config = dict(
    num_hidden_layers=14,
    hidden_size=96,
    num_key_value_heads=3,
    qk_norm=True,
    tie_word_embeddings=False,
    parallel_block=False,
    lr_mult_o=3.0,
    max_grad_norm=1.0,
    train_tokens=150300000,
)
Each number is 128 + 24 x the weight over its row's rms, rounded and kept within 0 to 255. Layers, rows and columns count from 0. Numbers have three digits each. The size before them is the row's rms in percent of the matrix's.

# gate: layer 10 MLP gate, 256x96, rms 0.152, rows 147-168, columns 0-95
# up: layer 10 MLP up, 256x96, rms 0.157, rows 147-167, columns 0-95
# down: layer 10 MLP down (transposed), 256x96, rms 0.0397, rows 147-167, columns 0-95
gate147 105:109124180118135096080111105093134141122160167136090123110167155148164143164124114137091124168111147129135126122098123145106094145121100081085164124114126120120176085132138116142141125136132140097110155086087114148136148121113163137125111108130180136123133095114122088122141094168132128148
up147 105:128156140147146144067119132086111146129128120110147120125091107165177128145069175113100127133105095147108134137139143171135110134162123115151112179156120126163124091167125138102134120140141137144157096144118131142165137107166101094126133160120151103136118092128163134084155141150157147146
down147 102:138142146148170111139133097115138176152129136145125121162094095123125148149140125107092107121155160115113155084106108150094088142099164130142152105097109091120140099144172104105129118114122143123182133113168166130085126100156149126147093131120155155129153163104127095134087127151157107149
gate148 102:130162104134156113143135123149106127155128104117133124146135174155179153167132110079128098140142145118078103139164142123091155134138103128103128083130146139182127143128141134102144137184154156136143136110108142165113127123136108167135121131112157142175160139161116149138096112151194136136
up148 107:134146138146148089175115136127106160124144139140112131129125103125175143142143146130093108146138095154108129100168104118091138122161094109118098096146113128157124136106157112135113105187150104110135137145082178142087162121147128129081159156075109162124141126129131100142110091146168144137
down148 107:132121135165193123166111163096131156161142126116117129147116093128137156104130141119164144112108102077110149155141147155176124146095102105151141151121152113107135115131118142183139122124134189113080163135137117106163138112089121133128163122120126116175129156115112139138182123152114119126
gate149 103:108126137148096095107121143106087170079143114112150128131156138111136117148117147128130162129120147142147102139104113116154088164126176143173128126122132142156141134076132111134144083152151139118121132098097118170090157175164106151105100138141149128121155146105130087174100162132153124093
up149 100:164125106102142119133164140193179135140116138120094137191125136135157127112105095160092101135128118122092122192131165142133117115103123074113109087155094134140125149151150121083131161111153127136144086152125136104111133135099124122105165135143140147127116146100108154101149114134119154134
down149 101:142123148126124181151085112175071094101138110129132128114132091130161098170139075132137139107117111129160112117173124151086131146118142122119081164131106119139078111126140097119138092137131126110182110088085148119145155133154139134124140107105139089120121082130121108151113127133145121114
gate150 096:160164111118129149143137179109135175156120105160126166165123150110131174114133103163111156117130153168138139137095130115113137130135106176118139120135136139143125175146131155115128140115121119154131115075094173117132134157172146133112126129106072143108116140101160080135135112124077118089
up150 093:132118148171123106108115115098155117128099189105148126178109127138100190132155107102110111152129124150106129106103110120117109114143135096129092147123105090106118122103159118110153132144124145151142101144119049142133098089076115140104116150135156146092145154142140151135147161104135150125
down150 093:128158121115143177121126136133097116124039071184127140118181108107160095138136115089140112145101112121125110134129160136101117128092136134126164135104148133137150134155132115166119124162081145112140131134149185122085125120112120123132155121135108127147131148119137145172146122105125147167
gate151 094:130144117148097106099142194129100088156106152134092124127140144111124137138164108133138157126132134126134122164132109102142140088148176150134071080123136147139107151105137116109186082162145154147152142128181145117165124113105094127124130171148112165124121121162130138114101135114102151134
up151 101:125127110096099142163137117144134148158111109110104151167107085108110129128133148139130140131165143148093115143139106089113134094144136117120093152092077118130138148157161094078128093108160155101165158118185136142125149121139136083131139142163109174131084115113101121101085113113131113128
down151 098:095108141154079064115121136098116131160143126146140155147138104150100111140166133151128131166118136132144134130136100058179094153125106129138168117102120148102102124096104143156134126119123151164115134137106096163167081121092130112110134153125123109103111139155168115141122128168120145094
gate152 101:128149149146132109109144156087145139130134150140137121175146174114118107125114103165130151134161163129139127134114101160117150139152188122130126079109154104126148140117091105119166100088114071169121167140153107156132111157142122086118096113137127080109143136155107089117127140152149096109
up152 098:097142110124147108144155102130148109078124192144129136121135101131110123136151111109153106103080112144146143081135131113099175123091101102105167111134103147096101093140134128088073122144133143142109078098158118096128097121136121102103126138100092124091118146100120115155120160145106143126
down152 102:110158127151106104098147103133108150147136088171134105126157127101122135121106137131121146145138094122150135160051109107146155161126101120134120136133132069113125130117139154077159106135091149083182134115155138130136107114146156164171170147135146122097125119156126127142121098112105162109
gate153 101:109166111147142151109126151120117140142082143161157103106137122095160162153161083129168107119121149148125108161118143153146122137093156129092131122119146101100140155107142138138150150141120108149153157129092132105060135164097089109132114127082130143132177168125136091157122091148120108113
up153 112:114122149146084153107086082109132140064133121126105103116107135117093082135085175144139127107127127130105112117154099092127074104106123106134091111150108123107128106155128139140137097116113140155149114153116142157125117128168132125162124130122108103102104079098073148093127109142116102150
down153 110:093152167111142162153080145137092109138136138124114107171125126147132119176155148136086135166107101113083113139151147099158146100116101133151102140158123160110134106112118139097136114146129154125101093092121121126118089113095179091137151114119077139105150128164115137072111127141140136140
gate154 101:146114135111105160170127126090152141120138159106166155124187117181103092105127129130124158135111091124115104136127127161088139127144124191161149124109145167171156188105162141111137131140138144103136138114134110114133130098134110139123134070151099112136146126142135136141121122176134091105
up154 095:110129075139111112150119115133138077124132125164148146140126116134140151108165084139084127086120154134139121157110128134111163173116102120116139108103095168112122114147102109132129111063131135124136145162135108175111147139111120140180180145103159155124129137119142162088148148172129145157
down154 095:149134150132178106131194096153140149132114109110151106141133134100144201125159120157143169128160106166126130096096105119129078095117124102104103148138131112113169144122121128131102121153114112155118125119097153102142140090101154087114148182141145139132148150129127110134161130103126148100
gate155 085:105146125100141139120136138152157159161168111126125138148108169153155120143110106128140133176155092127133127107166138160137085155134155147167127105128127096071115126104153133155143187127115124147093157128119116090121153121103104095140093097130103121137164092117112074129161139122136170122
up155 086:147094103156137146149124112117158148168106065166142125146113139162187115119138120117116100074075135123120145143150155117181174120136121134123137156158131165112124166132128106136140126130097132135113188116107159113119147103129135131114102117143099102117121171129162151115096116121151104142
down155 088:149177111088138117146124121154120115137162181086143161119104127150117157128149144109162143188163157113099110123147117170127126145098154124148109119130161127148169118105134139143154171110150120110099121159126091130106094164135151143153114124107151121155119080121093123109152111149091154110
gate156 101:087135115149103126103132098105132143132126117121104202150129150115175139110149105163116117140141139115125121137126124142127163165113091109127171159164154108111141099055103174145094150119109130160113092087143139117103140120126116108126127117120116170142099114130116104138136136120152179168
up156 101:135139124166151173119190130140179140153144129090119105139119143158132139124109083109096129078138138093117149138128117130142129116109096133130152121141153135096092164119117118069135122152102127174091123109107120094171096154143109139086118103155146143126121139128137156126147068154141117133
down156 100:122132159118107135115111115150082114136147134098178090166109104108145119161141147152107187131125105114121074103155114159118137136144103147157125142103151120088103105152135148135121113161108118158197145107105116119117102125088105116136138132150115123149139120108154120200119143109096138114
gate157 104:148137132095113144114159067158116150116127104113123103132173141112138123169117146150111140132137164132115099123176135156188121117090134131116137095075120147150159109184135130165074132124124139127085127112119167082139174139143167146131160124161117105130149139120127114148129143109134130118
up157 106:127129133153139142126141153089122109118122158146156128149136090148160127131107121106108133142186109128144132123120131139102158139088060099146136125180093095149087182095118129124121116141125150117175136151106128150084109122148113093109119134139122139162142123128164126139068076108143137110
down157 103:139130119153170097092151112082105104080164139148090122092095121123139124141125153119155093142124159117102157150150086159103131114158107122122132154116116099095097146114104143118184120126188121170133127152129107149138086142102140116116116097131082164120131124133129104148140101104138151111
gate158 085:114155175116127129158126122108087103104201101140111100150108119125121097157118153126139101122141115108165161126082084108111094138094168116135159147166096131109117113126167092095096127088108077114116115133110119119148174168149117127129120134118108150108153135153121135146121110114139120138
up158 090:062142151142168101151102140128102148112124117156149124145130103117097105129114129134106086102113131140154115086101135125118117131090163127108146121176121130132109137126113099129102107087128066079081118109115119100140170112086130114092139143140123127119141141124148156165079134101097113157
down158 092:180123117104118123121123143160149125146255132108129166090136119129110169141121144115131158126134126141126151120155093147119127091160106107136124118107088148143155150119111104124141124128120117159153116115140126108127097125124174120141121152112145154137126103156129140107156099123140116102
gate159 108:082119112105192156104167102109137134134132190135142109100144140131123122121129093128110119122134105109060153117120127114131136143118103146143108117074143133159097119141123091096140143116145146118116142100149158158108158115157150130154083164135127110156170125146140129111136129171159148083
up159 108:114108136140123097114152151162140138135136082101103106131115109150130108146133139151122166118167128134145135112106188149153131124145168115112142146110087112137197116164182133182108113149142140100125140130151126093148113130133146137123145124123059141097116148129139132123135147092072114161
down159 111:168133086095141129169147128156135142106079115140135142138131089104150187139128129140175130138112131151125122148127092144115169133118135139156136109114155140137118126154100118106093138138123131177128117142080166131147144113096139097158127118161124135160178110138118105127151153080172159170
gate160 105:137082172137150124166154149152135144129113135148109147141195149124133144154155125160126135127105088114114135110073103136121094121125161157122090102088118135076125161116153127152131138137126176109088146139136110115178149117131130133142145120142114139092137143156142112134109150200148136115
up160 105:129148117135095135108127108132154124121137168199140126140129107130165086114134137107130078101133161126136114124141141099155111120124102181092160152139111125144133142115123150140117135150106082136160098155172160194108154130081100119172117140115125142157120114108136126135097155174125144134
down160 107:112145113134134172116131141167103115148139082120152109148103156112132154137135150149135119148143126113175128160150169096115161156124149112082167155100106088093149134127160110135145082100112133125137100128110161104092153142161170123119098159109147150134177096134152124147121120100120122173
gate161 102:145127138144114169113140113101096126131128129155111119161144106134117140097112119096102147148136147177109119157115111173095160139147181115138162136131149188089169137101155125132152123124132134121133144109138154117141068140137182117124113139148137122141119171143112113103118190169137097095
up161 101:077146112142174109110139143145092151095111154117141168122108095117151070116067107135123108149106147129157123112122110088104101103083133115123171143110143097146135159145097131124144115119139142102078124147126155145107146132114101119139117116128135122156166138134122135091187097159111103126
down161 096:128150154115182121159133160133153113109119099158138168165158131166112113136133078126176099158092132144165152135086115118134163131112171140127131132114118105131127151104126133099142098125117193067124127132121111097150165136145114153132139091145142127135105104108075120111129094134128121124
gate162 101:176138091100097143121106124122179163189115129068116174151151109069129112119113118122130106149079071124128146132095108100153163158155112108132166124135152144134151111118145154125091111129146091133129124130137090147160128131114144098130118140093123108119153112125099123139126124138108124134
up162 106:182128122160089137113109108161116124142128140156117136130168144152136126109086151123163087121156133138150143148090180118125155153125140133113140090114124144116127126111139120105143154073096109136158089193164113145129113118143101139143147126117093131161119121108107135157121130120166122057
down162 099:180122078147131145102125086134139125101150175099148123082093129146117144123133098133138161112085158148138128108127097094104141102165117174124162146154081102140109139138126126108134146130157146119094129178171070115135155118126127139090110115147141104144114097136127132155111158134125151126
gate163 105:188133143153127109133139093122118105127119115121129108167123131100107130118118163103127168151133133103122130148137125131147136137146187121156155111080109143131199164136136172125114132143140117133195116079120142115153150134141138133066127097138139107113158168159127106132159135111122167132
up163 100:125141127081114107148128103119128112122131109086123081152136135169145129137096126129151120141101124102137105138147135165119140161155149138149147166111133128151187127156166159117131165137131157096141140150132087092132184090157111109099127145168105162148132131121090075125109171117134142149
down163 098:182151110101135084118095084098157106135092103094132125156111137127119131129128139110124151146149086164159128118147111143104147131148158087100121116091100165131125141209134183112115135127107119137131117108111120122168144154176104117106116128105107121111105125110104115123121119182119125131
gate164 111:112125099118111155106098093116120140115118129168128126142167140122134120091115101120107123164108125115130163121109149081106115138135118127162148163109142140146114161076116098102134124101096110105176161127117066125143164135150134114159128111128158134138131123170106134140194139129198145116
up164 128:115121073192123166135122120133124117132078097097145163126112135131129125154120111118143122134176145114114102160113151122142101138121097101087140119105138133134139131131098192122142116140160158111113114142104141136088115099131106111103090168157154066148147157088146131117083114115127136133
down164 115:134147184141150073120130154147149104100103169078110129131132145130117127155116125113121103109142102141143147134183126128124110093108167110117094119169140117153131115156123118142108124145137115167133091095153157163104083112093097099100121105134092142157121113147141103152108137069109133138
gate165 096:157127114162124146147137145159098131134101115165140118113183128161137100109116107126090169130119132136086114160100149134109153091118099115101114112112135160151142155104100124096177184134141115163148153121165092093133120139098166108135156139119172136142154117114109135178148115105146120142
up165 097:156132141132165054117139108112133096124090102156115126135124144140123170116154094176116134152149146168122101089134138163099115152152109098148143130134110138127106135131147141121100103155107072118106099128123146100172127130109189115141149109140131124116156176130156109163097125112110134156
down165 093:141139091108154060152144106151129138075102136114161092131108108120090127136127109123165139132115093082123127103085139139123130127124185147116153104116142119111092131113138094177127113095153124109083106118139090117133142139150111102088114113154165111113163125116098139135120158092108118123
gate166 103:122105129114066125141107106160125101169117112132130154086118131129164103113133123159125143122108155165115139165120133117119143118151097109111129088124133151132194098096115131139115171112083126144129079111104121156142082095118090161142176152115156139145165134152127113166135151131125148106
up166 104:153137096148065117157138143139130153136134134078141140156117120127109096081142143140155132166118095136120121117098088119076136136164120147146185138130120124150117143151112142143119131097123122119104105105119135114127114126081112104124160093054080131155099112123158124142113141118155166138
down166 100:162094127110147125101115081131180119109100092148150135154127144135113109145143157170164113116122097164159142138121086123148117096123125118170130112158139136082117146175163126154081155097147126140112136118158107126191105117127164131162124123104107154136120168128124103129115145145170127130
gate167 090:156092119129145095088145166119085133121108121103136139084128120106151087177141160102103124157145132131104137146103119123124137161104130063104140169116110117102149115079154158098134142129137115100098138143141099133117140125121116100140082116106143129200118140124142111122100131087151117153
up167 087:135150141141111123117149147116129158136171085139088149136162148135156135107134171157126131112151118110092144168134155117073157100144131097133124118122142101076124168141122167133123107107122101133143162109126132067151139111157117074154130172100160090129110123116125145116144092114137091115
down167 097:091191156081151164124125142099150135081159119102138114142151084145156141138156108121191143144146178101129109136099148156126108131129113152142146147122177143169114112144147115157136137106175118111125161139134082126113121111141116106162161139146108113127134169126111125148110116148130145143
gate168 104:146114110109121102151112109079121127118135170123171130184113133135120187148138101132136151100096102099107144162116110137138167116134118133112118133137102103193137138125137135067113119092166148115156148097148142136127152146146119144137135124138119172175106101147132123128148166151130179117